From a checkpoint of a small transformer trained on Wikipedia: 6334 steps.
Each number is 128 + 32 x the weight over its row's rms, rounded and kept within 0 to 255. Layers, rows and columns count from 0. Numbers have three digits each. The size before them is the row's rms in percent of the matrix's.

# layer 10 MLP up, 1024x256, rms 0.0444, rows 961-1015, columns 0-127
104:158094129139178084134151092143076144108120111115105128072144118113181152151116098129150128116125140164151048135125160151137124095178095145121155055101151173139128202130096117170138144152076155158101144116139042119106130108084094139093147156154149143160115114138135166133127152125136080137130105162111117128115133184134064079138083187145113104114139124101126183077146112184160123099133
106:106081086116109137076091140164088122174074144149136136083147133166119167141059095085145082167129071185113129113122098078145129111173161134138176183132112127059108120135109142091132082087136115132167161099072162182180176163128140135172126149122122141155166102046108124057055088138113126133128079094137123084137097123124108152109090099158166114168065159095107122105110126132078153125096
117:122153102159154162110083139162110156110192119137126117186129145100151152096106159112089125225146118121129119127130178121104175087066096153151070147132172133122207128129068118116080129121127176111196141154102163139119064125155132172138178168146133092110150094197180082112088110131117117073178122169113122153117122124111168153144134126122121062156096132121114130109142134071165214143156
100:092158128158120106115139147148111104112146120150104139110219064186146178109082095121131170126113087137155104077132121170136130177105144104134065114163174067126148128099156145122040090141093060145078107091131112179119134182100147149095098100108181141157160101110150141116169066114052114090183131145117120076120120125074150155144173117164101185150170167106141109130119136105121089155120
113:145040092119103159135164169145105119182097135072130092217126157152134122115092090121104153149176144214155088115139112147175181165132069078098173106072198121123090119163108066135099156082104116122153143108104077160090137177156116138092122172114105094107119075106122087131085188137210178119171162150120140126080195116125133118168099148122123121071110119161137116143088121194117136137131
093:121163058156175160109168090136117186121115148147148109085087151126111090142123125172209109087146128168145125116100132124112170098132121158105054122117189173131146110116193166206100092207125099089137119132170148154142169136099162137105203153118142120061111126115115139090086133108104089155154099126142072134129177132200120084107166148098156129120093093093108132147100105119127179070132
092:088149138147211079143125122213150201113087040084114122194152162153132139135155116068109147157131120099076109138125140127194118122100163102149156174114152140133089099170129108084125090129129162139167093108134077125052111078144169139078091164094143161052094123131077102108165160141143165119142136117180124137051061096157103142139114148107115147107109135145091129134135141119129148118099
096:064113126164112090187168168136125112078114109141068103108083147170077149062187017136118127116040175113189082166116164086105132131095104119180116138159138091158106103093154121138161077159116161180144127168077153152107129103130117171073115120131151125126127155092151139145125100125101132152119151135098148103170130133165176127136180066167215137107105136176112130120074102122131151092121
091:086063146147067137133129095121094134173121078134120147104141104167111135143131126125108134002122128112118163120174124115146113064087128100150122084100129106074144149092062153162094173157074105080143098147105081162126138165170082135143151120098135071091131064168061088105103123114136132135151163144197120117129192157180094151130090120143066082168101106135145152141095066085095122150147
100:116137147103147059132097129109127099137088115116131147184150117173165108160153199178072182161161159163067148107148105087194136117128135135165122132166090122112109113108108102096104096153131113161114064169093134148096194120116174158094077087097086141123119112132110101105071123116119147172091123163107140142079143101114125125143144101187062154164103085178089155136139155119089138122113
090:090114126114154176190130180119107142099112148153202107138121162172101096075165090126118149139118105151113142205124135095107087136111085069146123156177139096173130141110115111157170063168136110120136110167166182180102130082158101026132126099140132108127159091103091190082142119155141174123139129124134075149156080125165143199128123147157091117134119100139121094165159104172146192118098
110:177137145090064153066145161105127118168162140129110136115053110117100149108098083181093124129107179118135125141101131127126202136134085130126079168089122121162162081070102055111150084159148148109112159121122139118157102096129193091140209123077128159119168166174100103155152113115147163127158144153157118153165093143110090100138142150120132163124139108110138081200125144155151090130137
105:185167096098107116151136094109150137133112100135104117129111118158159118119123170092127128102169107143167098108138125135089190098109143186140127135161116128147130142127182137093149138131142090126110159163125151114047139145184138175135031106120144162069100111179068144184151138099112103126168150095095154102196117134113148072129099154108227107126157157206161138138118104169135172085135
083:103110141142100141083146157169093180109060146117117154125164173209055078179150121101161130099135131162133154118129156152133128067177150198124167064155115119153091096135171184060128161092112166162139078096117205166156173111102126099090093122145144156056178093102158148099146119136096157099142111126113091139096087136163111133154168099158103115136121186123082120116154117136092127126142
122:103120155105130096129094134081172075109107162142102159144158122169075128175124102089113101108094129097146096123100144153121146115119146065111173180144193150143169117095169125126081128120076140074090132219125094173088137180137119075128077115055114144189092052096174119159104143095108162152152125161134149166165105091139125143128091169163091099099122083092143167173118092177140070132106
069:183084119139126162158067136110127105133154123062165143089181091145116082105115166134109042163101115110125155151171097096096081081145076121201131126202127099126098133206158111144156101104090103137082145138152144132128167109165116157106114132163125121117098110105069124145096084114110148085129120100125133110057079098118131092115146077137130110120144125084117094135094219114079084094123
093:105093186124114064205146102103103131053165136075079109126124077151062149082118136112111159076209125117093122139120124170120179151142071148141074171146119134146120162144081136094081160120151148079179108151162120142123077130116133172165119093174173067099132096121117105125121118111111122107123160149201068108102071140174125084155083117097133129112097138111107083110153142132104130179175
096:114160193085153116125131115104147118112181123140140126087094167121096092138088103217130105136166162199110123096128026082109076164092147141089188158123180184140103125116168164093109118131103139155143150105195097095141142104134166105120082140191115139143167134168118147152128072093093122124119118143122132125128127078079086102140095118121026060136108184079160209153111121139151114137151
093:079136157119147167120095128103137123112157156139146079172128093130076128089147114144167159153136142102096105177110139108153136120076105078189102095184112130109147146107115136105146127124139148129117083210142136144083155140127108081126193024118153094120160097168131177135137099127100149121118154182129102151104141126147225147188122150133099110143076209126058142187143078142141125130109
098:081064110133183143120135129081134107147122160145120095104086177177085117117142055138136191092149178126163139166176119106145155074090131174132119110187216116127153156153180123144165074142101133125147165132080086174082131161112121113086180137127131175098194064152085169168211140142111162087160100123150105120157117130114138085153108105137167155134109117158109113133167135084136118154114
096:073108112180107109130175115118138087131138167077102110096105146113089161115121090163078164148089088092154117144146135138074134131104131156135165076129088081080117210149110137115104144077129178174118065101153121149081126040093158148087143091129205119125121125169129132051143118136157081137115163118109122199149184062137125121090100175099095104137140106119126073165087118137149157093147
108:149156115197131104111093087150090103165128116080100124083143184149104140124132166170150151167056090111207153049177181124142143063112145136111153131175132083154118139116092115186069091111092093099132132126111153137147146147115158150163146147099102105106111098094191165147144089077138138134152157121105126176073072096113119137115120180206110172157164089093124084201116126101087070121086
108:124168126175092116181145088158082092108169144103154114197133191102111114130102104150117116195192140144097160090091157113112129110128173102106064144124132126109143166105049107176101103142161088164076112091126144138095119102157126159144090079120170166193122134113086113108154050138092154166121106127165146191138105159114125122050143122133098131170133179160137127121159200152171131137091
108:152051107115127221079122157121136128122111157063084151134129182118064173186152132121143149183166153155117142196109120083150160079075102139124070152166139115150130106081116116201165180105148099070130130146164045111166099130115174086150184172093140116150170148096117165086120128146119125120123117121165089154111109120110115158057151143131115161126142096158201134032153072130099163134112
098:112118082157123098164163109126160128143092099133078129166162195118157154056133134117063152157144069148089085145108086147191074123116104120093113116180113129165044121091154107137175144133181221117129091105140137153075121117092118140141095044190134180099107074131123105148127122174106139090153128084085171136114190083144164117108185101131164147153168118169143144140112136130112137136145
107:171091183129092142136101146119093127141168112099120105130099131145142126120145154125106092170122118075076139145152109128098166144121168169117212141133116072175181111154130180137132167079103091150123117112152141208151095123130162091067170126142092096170100138180185189125055145151122071122129199135114132086185080110060173174134115125141148064180140189113169128181108104131105134072165
098:070117111113144070132136147094152066146175070078137145237168098155106124117108132101130069164163201112156159072169146167135154095118094121094109148113078181136149125106164127078068102134085112139127126141105204127051108087144109142136116151186158109125140155120145171209139140137129102117078151075122094125115096151184143116193163145099143129155151139142108112183112128168154143125101
092:132105075196093156103104187155131130093091103171106166155138174081088127056127106149079164115124111154125121161090126118115166126139153061191100141061097114079119136122103079198151142084059103195165121088122129098140180186137130093107119128099129144133127153170153135164157153149109103111129099163075062088133081096123165139131131089145138136120136117123160191086097166101134139137130
087:096118181136157140146207120151123096144135111081136129089135142148128168181075066174151125119131113158084145167126140169072103165131123162081141105116183068116075125121156117138133154120117131109112129136182185162108074095193178164127126121124137149128139146122137141087121079131142106094043151124161120086087170114111143122117090133127088122174133100169083112128150112154132129170113
093:117143141139154147123120196121043129109165144127097147113193115093024118149142164105105135118095163089146125080149145098094171096131114127065157126101159051101097182142090116109133103149173071165157164111140080146146118156153159113105095122106151147144109143093120154156152151134107103151173172104129135125182132149146115198140080101123117114187159156126098169156142135160100137061111
097:085136123111167152130163153081088181072080106127140083136112171122116140090135144157092142090166107074187152064069032141110115133110157088065108156131138154156139081106136126129133137084215128118135125130072104142156130050167144104079122161110108075127133114082103142161164159117179181058114134129134084162164113102136150111118137144085087118088130116146081078139114176155149139144121
092:120096091154106129195159120188063135158095126062133184108122094125133111141131095106093131091170133111170074137116169083079181162112154123158147105153140142085146122106151138187174130159075160114109146106179114181058117189132150141163078085124162063106099152159153098103152147112137139072155084131181114142149142097177118148106166106107098116136102155144088138155159114105136118164106
083:126163129100147175138122126101155178142131128198125140111110081107168125095153156096127122124191175100115170101128128184162126044131079075152139090169058108136129102105082119073156188072178157157162166145114175159091147078109092124153088101170158130119116114227158150134104106115138133108114152115131098101150129173134142140128150100133089150147097115099062143160182176152116148136134
098:097171118121096169073155185080127090117081084086111155116074141207143129141135086172130080130215146117112148127100130157117148119115065123103077069132108113085129157151077189108128160066156077143121133088176096164104089140084153133093114168085137114191127134097141168181109154169147122109126140164106116109145104162136172090155110122126085121134092115107096132177076131152118125146152
101:114086178159143103128099151165124144146104127112049137110098113169123108064155102115126150105143101128090128097119144174113151107148188162129102056154092150117192151110116186086136172149089132134089144101125037150095106156103122099124188180142146110098151085156075139140109076154142117118132080180166112191087178110056112169123130104189127115134099180171172158161090148126090106145194
103:138180098123112154106110111094083138068185092121097147132128119141156149186127177180165105124114106094160044184144133123122198083122138035098145112185125077119112158109176103162081146132164117154175172111128118103140127094169139131140179151145115078158069133122171122110161121076099098100092141139120170176121123113121088101082129175128162079084148080097138107157164134140133143147088
115:090139100103130126154208108084116151155164128095099177127177148122146125128136110119137118068134163174073165177134153067120123133147149117122147137122157098181125121081110170141134134114128091069144155127161121102141103090150193112145128146129102160135140154114114071123125085175174147079106177129153156122105096117176153124158203109122143131122142087162156189087077136176094137126114
113:137110132196116119132132052130120147134107111143125166122161072111096120129156053130094124130194102145153089148136172050117136156095147155156076116116139144087159165135185110127112118043124093141127146154128099158127110120099108166188059089074072176124081152159072108082113090096181103170151100113160113109086168135149059106163121127127139211123184152154115129091097104103073108076117
101:159113147105166108152046174149157121067112137148132096135133165180105157116163128151144124156065170180137139122145096106148111115119136149089133130197078141093177139124054133153153161094126110150101121151094044173042152122140124145141168168136128161143143132173150166110077105109130195128129149156102139116099074115147125136155139126200129110102138071110111122143131094097100148141104
093:171122144137158108122190173111119105119086096123115098140119105174119129142183120125190142110104106128193188093144133107130093184120079115143114102105194141115163100106101144182122124159182117145148172109138100160095084109146150184163145151120103132097105152158157147139119101139095069071145112150127085103132173108110225096132081060167104093183169151134161141135168186108110099193119
106:177065093151106113153127103134124117217107122122066085090104162088110087167117115154096177066101121122143174163166163115133104095111133091076086165187148180162130136109118163158164103159137165139125153125130073096174179186098122106137145136151117121175133107090091111125145143119114113128116038135125133093105152117174156171146078124155140154159110152146145122192064153111150115152144
103:161063106136195146146093160123110165108175097160137149112133151127130163187086139138122131120140171097139152110086197101117141165150147113107121145130036105142103150131140104126156076049129118151134172140107173086154113145185123154146126121193175141215103134145176146160107127121160097191130138127096137084099146149123205135099062156161115125174112122109116102140139158119088177158105
081:077128090158134183068095137097186137052134075126112126089113113106158155094122188190136179134038173057140118090136130121126061131100164145166138137166081118172076154153132130129123124161154108094163125142116154141146163137115130131190096080049109136106181134151044111211128171123114105098151091099162085158140082125136127099176091124165135122115132100108132095130090103099193113170136
067:079151192158118125119191133135151125142211066121159148115153138142090086169129179111122121114134103116097136143118074147099142082150064135153145108202139079120094124169148141139092154154108105099151127126128128131110167069126129157167150174166123085162122135163139114111130115156162109102113069142057107090134075094174102113152148086182198185105146085090109109125161155097129165098167
098:140135174141123097154156118177107162102171162137089182073059089092165189118042168193147133114121112180155145090168108114168136124131153120092150128116107089136127163117076153095117131134111102088114151147093064140165128127127108155166094146137102075112146118104159165132157107155164198087106118165100077111124102190100126146136157134083162091130142159141044143102103123181163147156125
091:124142101116142126093121113130205122104170076138157165130121090174158126071100134138137087099101119169143190146122123098178164124091108181106135087153181160067133052163139111101087086142110123141128109072161130125093089119117106145082112107139124132138103144164092124139120093136117127074077134025155134143057151137112117137133129161082135138211136120171138131138122123110126045158165
097:079124119097112196082085100129125062128078153109109154162125112144149142108116187144118133154153098107123139203155102087114124152093150164079164103117078139104143139143062150090155098156060118138099082128096138142090133125099173133128183133118059162153113107112160139142125164158172121051186147165091127176092136129132089186152166129170085093155115150122116119128108127146087146206079
094:132136085103122161147193078138123142157115098114130142121157140079044136096082109167125158087113153180136136119101127171065140101159163179179164094141159077081116149109170043127177176170125159127078153106131122088094162110142072158113077098151125111119088108127110129099110143140091186047070178092119107094135127117208094131103156101124144060140128123135132140115127105152113107094106
096:141114099146091135175141070162122087102105122072103111141124106119059127173133176156131181138171114184118090125154099106166107116098134191100120088120140159123139069122121112134079178132159170161136100114124078107113127157120127169112143126174148126155190163159028159164140101169085109141085133122119107128095148093146136144131106082134168178124072182197124103219116129081190142080108
092:111090066172160131151139118119118255096146210115132124074127109123103165111093163132172187160155118150145086127147145106182067116158079120132099141137087133170144171118130195176109094072096153074150130132147163144181098162135124141127152147120093134148070143123066117149168140132106116165120087079164133143142092132131134104085120158150117181160070092114169155142120116194126174144127
108:055121123126117074125189106079138106130128165126139162110086080129202108122092110152048100111119101107169141126107065128040124122140086141118115186162125095104138158168157125117141115141165125092133107113141143086099165180160114130103117166123142114112120115120135151147102128106139109127222119174110125111086108163146110128075144186117143156125142109128159152158178129098154082065171
096:136124139109143166093170141153116110079108101103137139091153108140135109149124162104119182124150126163043106120127149142089124125122075188155106077142152073142179181194171095091065133142162108146109060127122148207106074060099100129139147098108102175064068146136166142157172139143110202124117128066143133128088132142148114115112137142108101160121099155143165148144148123152145174043110
098:148130147157164096138147100126133130162130139146162133150053201130080143116073099129094145143140158089097095102162153136180152136064099124158172110173129064134164127153162098080117143144129196092079172089179147113095151080077080143081099091131133167115097143165073125093162145177098144135120085136105141172098138129148170141113101104163153115138104106129149215094153132101146166178101
092:195146184078144156197075157106082111135178098152143101058143138178074163143187094121151098112113128172150125152132159118136123164156160132154144143127099114213090125168083142186167125145121145119081150153123151143129166136141099113119136112102105100112154161079189170100109116111117144153116089123153146077093178200113122164117129159114168136131154146132109146111121186163121144110100
101:116187089205126102133155087178097141138104164109142150170140151123096095087084151125171061152074168153125123123088121135113099060172139174134093106135177161056163111128146104134132116072118140178108182105161110112140092140132123112097167116181169100100093172143071125106071133164136167124102136127135094114153156132180102109146083168071076112102114131220079135113101154162161067124182
# layer 10 MLP down (transposed), 1024x256, rms 0.0444, rows 961-1014, columns 0-127
098:147113166147073104091092115138082140137163136154113076136084154154112131127197131148126118150178115150130100171123080133102111027146223099117145154146131121103141149103157099125123152162112124151107124152138091094106166153094133134104108111094139097124157124178070152167114125115104151153168156091132149136123074109122121124079164065149166098127172128125116154123123128145103114136143
098:135124109156152146097080146126186075145157084154119118167092120136114196090095114075157127081095112120163113137084091152149168107130170102114123102176075151155150143127158184105098080194174096124137141134154120141149135119136112111076150158156074186074168149105157155105059136122114125085088109147149129137106119170027164183163083091132114149171117150102134180101085130102118051140084
111:124136116129112150140112162101122148180105107074153188117133192104112108171147149153196121167142117158151107176098095171125174097147104156160088137141115147115153186156127216099106153121149144070101156170115136105135096142161111108126132135094122158140150129119164061093157177126158184127081166040173214167109150130118134147110098096136158128173116096118151143072058127132121171138098
109:132176139122159133106129148131092135173173132093142178131163158115126153174067145101131061125160147084102111123176119139113081128171110147106138113165115103138129162084167151167179203178109117147143117111150116133151122172151135106104131160123115106195096128083061170126246188212154176178104163124114144053164170123093124101157125189116144132095093112053111116136132070134152101087118
120:103219132119124100169093090072103139117074105147102118078122117110106115136197177120162127141090069055094118156039116109063137052111146160138135149143082161104129172104172075160118106100137112137097139102162177094146164129140125147135110115108149166114125139159089143165102100157052103153127101086128118130166103081175085114106170109140097170151196149054110120131171100105141100083136
090:073173138155115116127041114112090055080131169079144108139147114133138137106101087131085119125168185159119158085169162131133109113128117119099172099105080123135156096095153162116064131067127143133138127104182093179133083166113137139126142089133090137089116123113140132079156147149147145085131216140175149079104087108091178146195052162143126121166145161156139120100136066133139065134112
086:088110139108159122149144148081166171132121069188064100088145130150156117109092153078080115114148126152067065155134178111102174103133160113131136133110131122153089089151084158110159119092131191122056100144138166124148105125088173080118193086163113134120134151093114096150094141111095152081118126138070084098132111146178100129129171142119124138110133134100124160118108094099115106055127
092:183147044178143078094120138189146165124184183158104133143153137145155112095143086122161098094079165135068133153106129120129159149126133093142087138123151105166166108163132126141143139083084179137143145143077130150156140146159100132129116139149177128094170188080133123088137148097167122066105205105094097168112174096098126131171080164150097098180144169121126170156167165098166110062132
087:132112143071141198122110131096142207101204102106081117134121168140136149116164134175148161130137125155158095100171153124084078194206139176164127177143135159162145086144119067125118145107172110108123088151155125120116170141123163139123124067049128159102122141103138161143135101198064135127130135102162088106109092116121137144123135084110096094084092090098109158110142151096157159149118
114:121136122087111168088174119137154161103156080118117161072124138174066095119147138090150133107175073145162145092118070168125170153119130132139114107176107115141210144140156186086122101143136121143161173134170128126141014125120121069120185209121167076138077152144127129132126105133111142096131154111126092137203149149134148157109235124146121092174173129154175086095117048119126132159112
104:183129134131180155119083120117126129164173165068130095136104192144121112131132132093132122103109101143124095191138097087101113107111107079185103156129168114099120133132094146091128124144182118110096117191164168154130128105124137122101117106138146095132117070140143110089093060162151179116181132110111097153108049112115135170066149124187102105123131087146109084194139110111138161096111
114:111082178131144152089078143163066108143160133164114125088120140130122178148171142120116122081109181174125076085142123116129143115140109116145117175128082127095086141145106122117166143171103123151118143119192143122163123102131143060172137126121071188113179155162163115180106067051144147181079113140097152107131205183120106067111154135108082185124164128032172108121083144146148152131108
107:161179080201109107169171182154106128104131122108174138136110113107157095146156071127122116124122079144084074119113121150134161088171133115114115128096084080074121152157144131076185138104143130158142173125139196135178136107119103137176113160096155074091135107175091130087195131127167075109174155124106090144086155166155134100078167113112142211162067121107095072116135103157153146093147
084:101121102116106107193111136112107111160131107181102114141131089061171152144102142094127139103150137114137099130142099154094148106090147084091100183136128084138151111177142109098173124132074090161070125217128115136094083138132145108073140102085120150143112159163098134165141140115120178176076171110120061084182110128084129145135121129201108152130135091150151121114100108124086039142146
116:145158112179125091128127084157079108209141114125091097106113139092130149102162143132155137141128107070091132108153080129109119130078126144121150154142146088126071158143163100165102166143176145071170069211141169095148086097104143154146152106084154157132106113164160161147132120149091093139144057087037121177108143120150144116160097128084091175160122139192159113086124201067184147144200
067:167175146100160119102139102131071113114102201181096107090108115094187112071131158162137165162104087100147131134145122122080107111140181175102152166115169117104109130222144065110126057189103109114183109084174104155204087143133148126185138111148099120103102143148157120126174108141133088134151117114125116143105151118164150190086145175119077137060124138127143131125152131095114115047081
087:113130134109132216146114229130142051171044060131158114094115103062131053134105193114160114152077140161188098172178115105114178110155088131048107116122097072119122067157106122122130122112154075089142146136126125117104099116153131140164078103106100131125114095103092113171111138103152138141150135100169111127124131107103157066141151177114109145150141121138105127165097166100161148132197
097:176130093125091199085130170114140115121139120169151114124101092092182138098107081102197158104128096135156139103130141089131025136089109128127125145110132104126082155156138199115084133129116145121144176146106152129142214192152168113095119088153073155171160158107124055154214087068114108088134078103120140143124053081140176098163053150131094119157110164066175214135146099105146174145147
101:157067106136090096126060118155109176171096161151104106136154139125105122080112163142140136183175134072165140163096120104164122180115101159169123113160120142108157123114131136149137131160167196107133113195128080162072129093099139178136120101090081119144151107124160180129167084169109078127184128079080148205148107053180183155141134127159156143117110158107116127197129126086124100144099
105:187121132160089093130148152183085135131136048077125092117100133102170108093153121156160094129142133109182059137112114101152153099132121080044156087163158067157113112177142114173145143160111141111161205110062081084149130134092117130124114162125122096107182136125070119154222167159081112130132156065128143181124144114167087160184081078146110085107128111147125106099167130171153099192182
097:120167116126140151168061138121131175147121107156120094170074117103123176090093135111116130101186121150131097115111157176145104130158164135160121137096074154100130153122123124107134085074143150153181092121157149113124144104138133103054106125173142050127138117188131163062182136156124131189193129140102087186088117123120145139125131091126096141120130136149075209101102143136125138131070
106:145081097110086177095144139117076106199120176193114142157123151074155082125134121111100107152142093135143102099120145119094142205109092146140173111109122141110138159147166159163137145120104180127179153117125098111069183205166156130133185058157168141098172187144141122136203051103084105139075094158128105148119094086089158141136136095082116112103120193118151172191147116141121105160120
102:139141145054099184112134136163125158118113143147111163122158122177108104135126097133111122179113146117138133126135111147109096094115115128207087101137099175121157112137118112163144187132100115166127097090150117129121090151109092146136178162147141144106166164123061137167255177112064067153159141165151121157122152128207130106173139123137190065111190171102164122124138121134163156077132
109:144172140143132093209113110124114107103125155154123092162166139138102160157120086055144186110123116162088117123162134136148230129092108101158061084174098133093145116166056170163169144126148087148115141099158113087119104093127165161106160108156159135168191112115116129152149138067142090140114145148122102169142086143096184178086131161145112153130154138127168170107126134086142125142143
093:189116075114059121176137055127175178182112125138098153143093136140105127153142091167147117132143118110118101133149198128110143089137155075129092089161200175164111124087109175100111073201108104155164121124127066142130075108136181184155115135145142091173126118118080103093066107138118174140135193086164109151091115124122108163147104163147081111174112143143114113135119125141142104083157
117:074079125098171119161155133183081034120162158122133080142135112138136104200118126130080159124116146139120155115104050117115141091133142071155121096092121124128152120083116143194068141092138089128093089145075152129108081092115128156076103140101156105128107075118158193129042115166121149148131124141137161106126088144096117091106155109123136032131138154103111155137084127122084163165144
095:101116108130136112183132105127105124145171097127173132139129087150086165161137134105075089093168119136150128086093099138099145114058115121133132170130123099180128163164132170159117182142149111141173110133149177162098092084061123163122139106126091159102099208057228148154069044098122087126112142130123142129172151102142131135140114096124127145121199124181104143136113163088117132107113
093:109139123112126124089110117109164188148128151131155097125075110145083135101176120166106081111165148094127172165084141101139193111158126167121073150149142148135177152173181116109153136047084101149152115130161175102159112149180145150153140118131058110132046155148158058199079137149143100134121152140091088178120159128166139110116144124163145162155149096211121117103175063151091145132124
081:063142122101126150095000132104108100109111136121084095154120099118123182102096106163130076151143152143162154164131162146092100161122135076114147150160137115141054070160120131160201133131113098178073096154106101096103170126133131068118202074255128138153104103175144073171221093125127094163167120139111107103121139122136146179125168160105098111126131177116107145105154106134172159188090
090:122097069136142139191143108054180129098130048103171105186150130103150126151081047150146140149047167129153148102125137141164147063172124158167132145112140172127087145179140178092099155122120116167106094180166164204108147096139139154134114124152121174098146097133104140100160167117144124122124087105126116136094133152127079172125150130141160077135096108168099125138136073124140092067160
094:172162101131154130199099136073162176186180038146120153172113195095120169136158147166070124118177126074153105074126146129062146145153095124119159112142146141060136072138121106157141139064135163087128129173066085115154174086128143170133124112145114148112138093148050139159092132146107171125096104084109132164092111092168103149160140103144069111114108152103079104140094127086096106109115
097:106166158159147122195103095094112162175063122102093125109138118132101102186162122086151117092100115121142099084148159141147175135126134109099157149173092169143102184170103086159141107120145120107081121164124182081150140100145103081090095097127167109161177148132148126150093107184171132139135114116167109069151181122106115192102098208102149189106078085159099118157151143114118157126103
084:139033103119131146102191167091139076163076110047126114140095206111158092073117110161159083126136154133127201075130133136129103165147147134138180144157116097156064105093131073078103083105117132134115093169130148082109122199127138125110153111104162115142162099124132130118173104155144152141100168173112130158133164091162126195139105153141121122104124143087150112108119170140126132097159
103:178163124200143088142115068164137184123149126162118086192140110117142155163133192111140109157110104119107111125120081102188144152151125148116137174183155129123148126096148151134142113189107155093167179139105071111156190133162145123189114109168117137099151192130126132097071152118127133095125133146094121165118170135123117178130143080134155105154130134100130091089206166077154158145092
101:151063107118167122167119119075107181127139160114069122106086109116177193120125150157110133160080158160098148177088130141129109061151168133155137111205088134116125098176119128156126149064123109100091159151108158138157170131147145098138141146161105108110134091112101180130112099109157089158125130139130128173135094105120128123062159149154186174128088112139111149180137134107085128137066
100:115112107155152115090085052120124201185117076161086167187125167120136153166140188128150126133162059144130129139210126093133146201143157123107133118164124121153157105175162152161093098131078113112124123148121203167098141111179124092121154088137107130175091203116170078135125104058104110115130157178098149083140143110152150114103153102151131131088060099154160064122158067127145157103135
108:143114182091126148108153104173137167125186123155082093208136129203130110125049131089098060082172122159135111132114160107186148188095109169106196129193128102102084137140144122094141145087133147151184137096110135162071116102119154108091151123126096119086106185087109061076175162052079197169108151154054135138122150133134115093120175081153092105101139139079123157132081128064132200120105
099:132107168133125107146146093096136140074178156169140114147099072074124107126107079142165174131180077120107184110117122113151105102082117129182081131166098136046162141173165143154161105163162115074113145108102092136135152092100087145125124097118127159113071119096088161135043107104210110121147111144121140116151094196120118183138156097089155165106096121130136127107086125169082198102090
111:114055120120161139142113124148146146118130128105097126102127094129017077062144117160162112177116087145140134169195166090163045104134127143148176100123128158065186124123121090196142174101219144140114131142121080169095121127138164161107102125057123114161099130086129150149135091129133159096128113134119139109075129067132132127086084095111099155089162107126101157194166108114139110101079
094:127147126137150195149148185119124179131190107170135122179178114100126075082087141135154160115108172122088116070133173100192098095140099152126119106053134130083121172159084118101152155133158107144132143166105149096153120125139083123188021133141129159201168180157086129142094134096122107101122177133125107105145152126100135081154088116170162121201128163135152139154121104101124162137112
105:098189158150121136140152159096074149126131140134214159101120098086119145146106151106179149136150108129123161161102138129142121112123160116166130138154090121078180032161058164090075134143132075081142206114166162166142023097118163094110103160135128121114105196165173090128180059119109099124129180195122099101136124077119114093126157179156189112121105191174106154108123158100080092183049
100:100125103150149084144112098174133103169105111150144114146131127153093178157159153097097150179166084138109138125148139132061122146121132128103125134107167071166124198175102121144066166154212156083129112144171117109093137152055122229097104145072163136076119081104162155140152077177124097129149118123140081169178148037153101099129125136116137110121151117191160159157099142115160152106088
078:191104164084168089168125106204143145213076149174098066131130135146037187155104105165154126085120125204064110116138151143135165119084126125090151198122180150107113099116114130099134141074153062161063148141138119105121132148151192163163123125160103157125103076129182151126164074144172117092101156112127088126145142046148152127102107111113111130122098078115065115146154086112135153095142
067:138160084095138145150096140145145129163122124206162135127132078169173107139114120115092191180106143102121164135092158087144110236170142152162140094132122144142174130150183146180187145146119167138126117091113144128111164127155196124100172054124085105157123168192093102062202191103135124157156130117124108138081128175165143131114112135138128196159078080137196149090181138145080174160093
091:153087086150119238187126121069120127093163165179141167167125130073093139156125103097152105153102068119131168105149113153175068070147113157156141116143074113079124120092131120133089180065114110103140122142166089134155141151155131132107138066092158157154156102110137099095138108095146097189093136128072069142102130131135189146060151137074151050171151167130130190125128129139109113133115
091:106163162085104169108053106111131105140128183163134117139104144139104085135089125153092127113216091162180139131118149153117157179134079106127116116152120103109142102121168156105113108125111091164135099130165146129090140131135165110168118117147139154119152168129140117085156117113053126120134090115136145129085129162124089072079144188135213115109105096199174125107121170122130076185090
095:077156155123125048140158111143152174132167156145138135119150172091131103139180147113130133164153104145110117117112114178040077147127096129142174141083128104142160144132138084121154095131174131075096149137102145143187142134072108152101119183094088138099178158097125104156117158130092088092166093147091094137119178084140115088136141139111136158139159193111141163130146140107154099142203
090:145126161143127159167092113084136161148124096148118097110144161122123119109116139063155134114117092161118133109088122090137202121161111150146130099083130065134091160128124062131124116117119138111082145064128086114120158143103164127137146161155169163132162073112217078136134163076163179118151151122069124137125123098112121123104151107135134162113131170129164163129115139172089094102160
095:108083089116069174092151115092187093141140074157184132117093160042154104172135151131139128112099171099152144116139127130103069069123136124083097120101169142082147076139125142147127123061115187144106141134135114096113131107142105204168138114153116135105150093148091160111126143120132151071177134152146094108165118150140168181120136069157172117064124176149146153131153122149149086092113
092:089125153151075126166106151125157049111079111134130145087103142101133115134110163079141116140140112167114122155092176144098107172120122125112147130147133171115133071052114101199104077100154097143125145128118101138131122161149142212100129132088163137170121146114108144162105094139106130122166173111131166120097075182153097170137119113163064142116083150128101071141159144093129137094073
114:143168175115093139095121141214083143158114115069163122111159147156142120127124155134136116179135132160161076166161102131175164161124073155165141192184118081119211138147111061136090101082220173102160134110164143141197179224153115093096154132112112096117152178127112098118091145092145114144166132132107169137164072175156093114104124105120147164050148121138129166147133178100146162096116
094:155056129144095114143124177123172140164101110164134167150142127146189086115101166132108086145088126155159115107131170132173163134112139122128149161057166109165055058095115171126165086112156215099140100116136130142109115218145186062105135153176123101118160099128152158137194127193132127108153117134161108061080140157115162123176091087146126103087134132159096096106129153094079104150140
102:128121130088161104069100154182135114099164150147132118134160137077203110138136114146149111089115100120166087147100107193133127113128161148140070159122082121149153153161126185092124131099154103124148146150162086109101136074079147152161121151146095114161120129146155151129126176157156119095134113169224132158083134201111096125117131178139116109116105169137084081167089122101135142143137
087:118139112109089096144191055105135124173107152141106150127113140149186204139140107079127148114124176176112110097133110155119119111092115144102138131061123093123099139170110112102112139182096083093162118183089110165165064115096113122141095142089095094149132143124173066126135088145160143120121157102147095153102137099159172155107080160189116112101182071121100076118115117075107118092149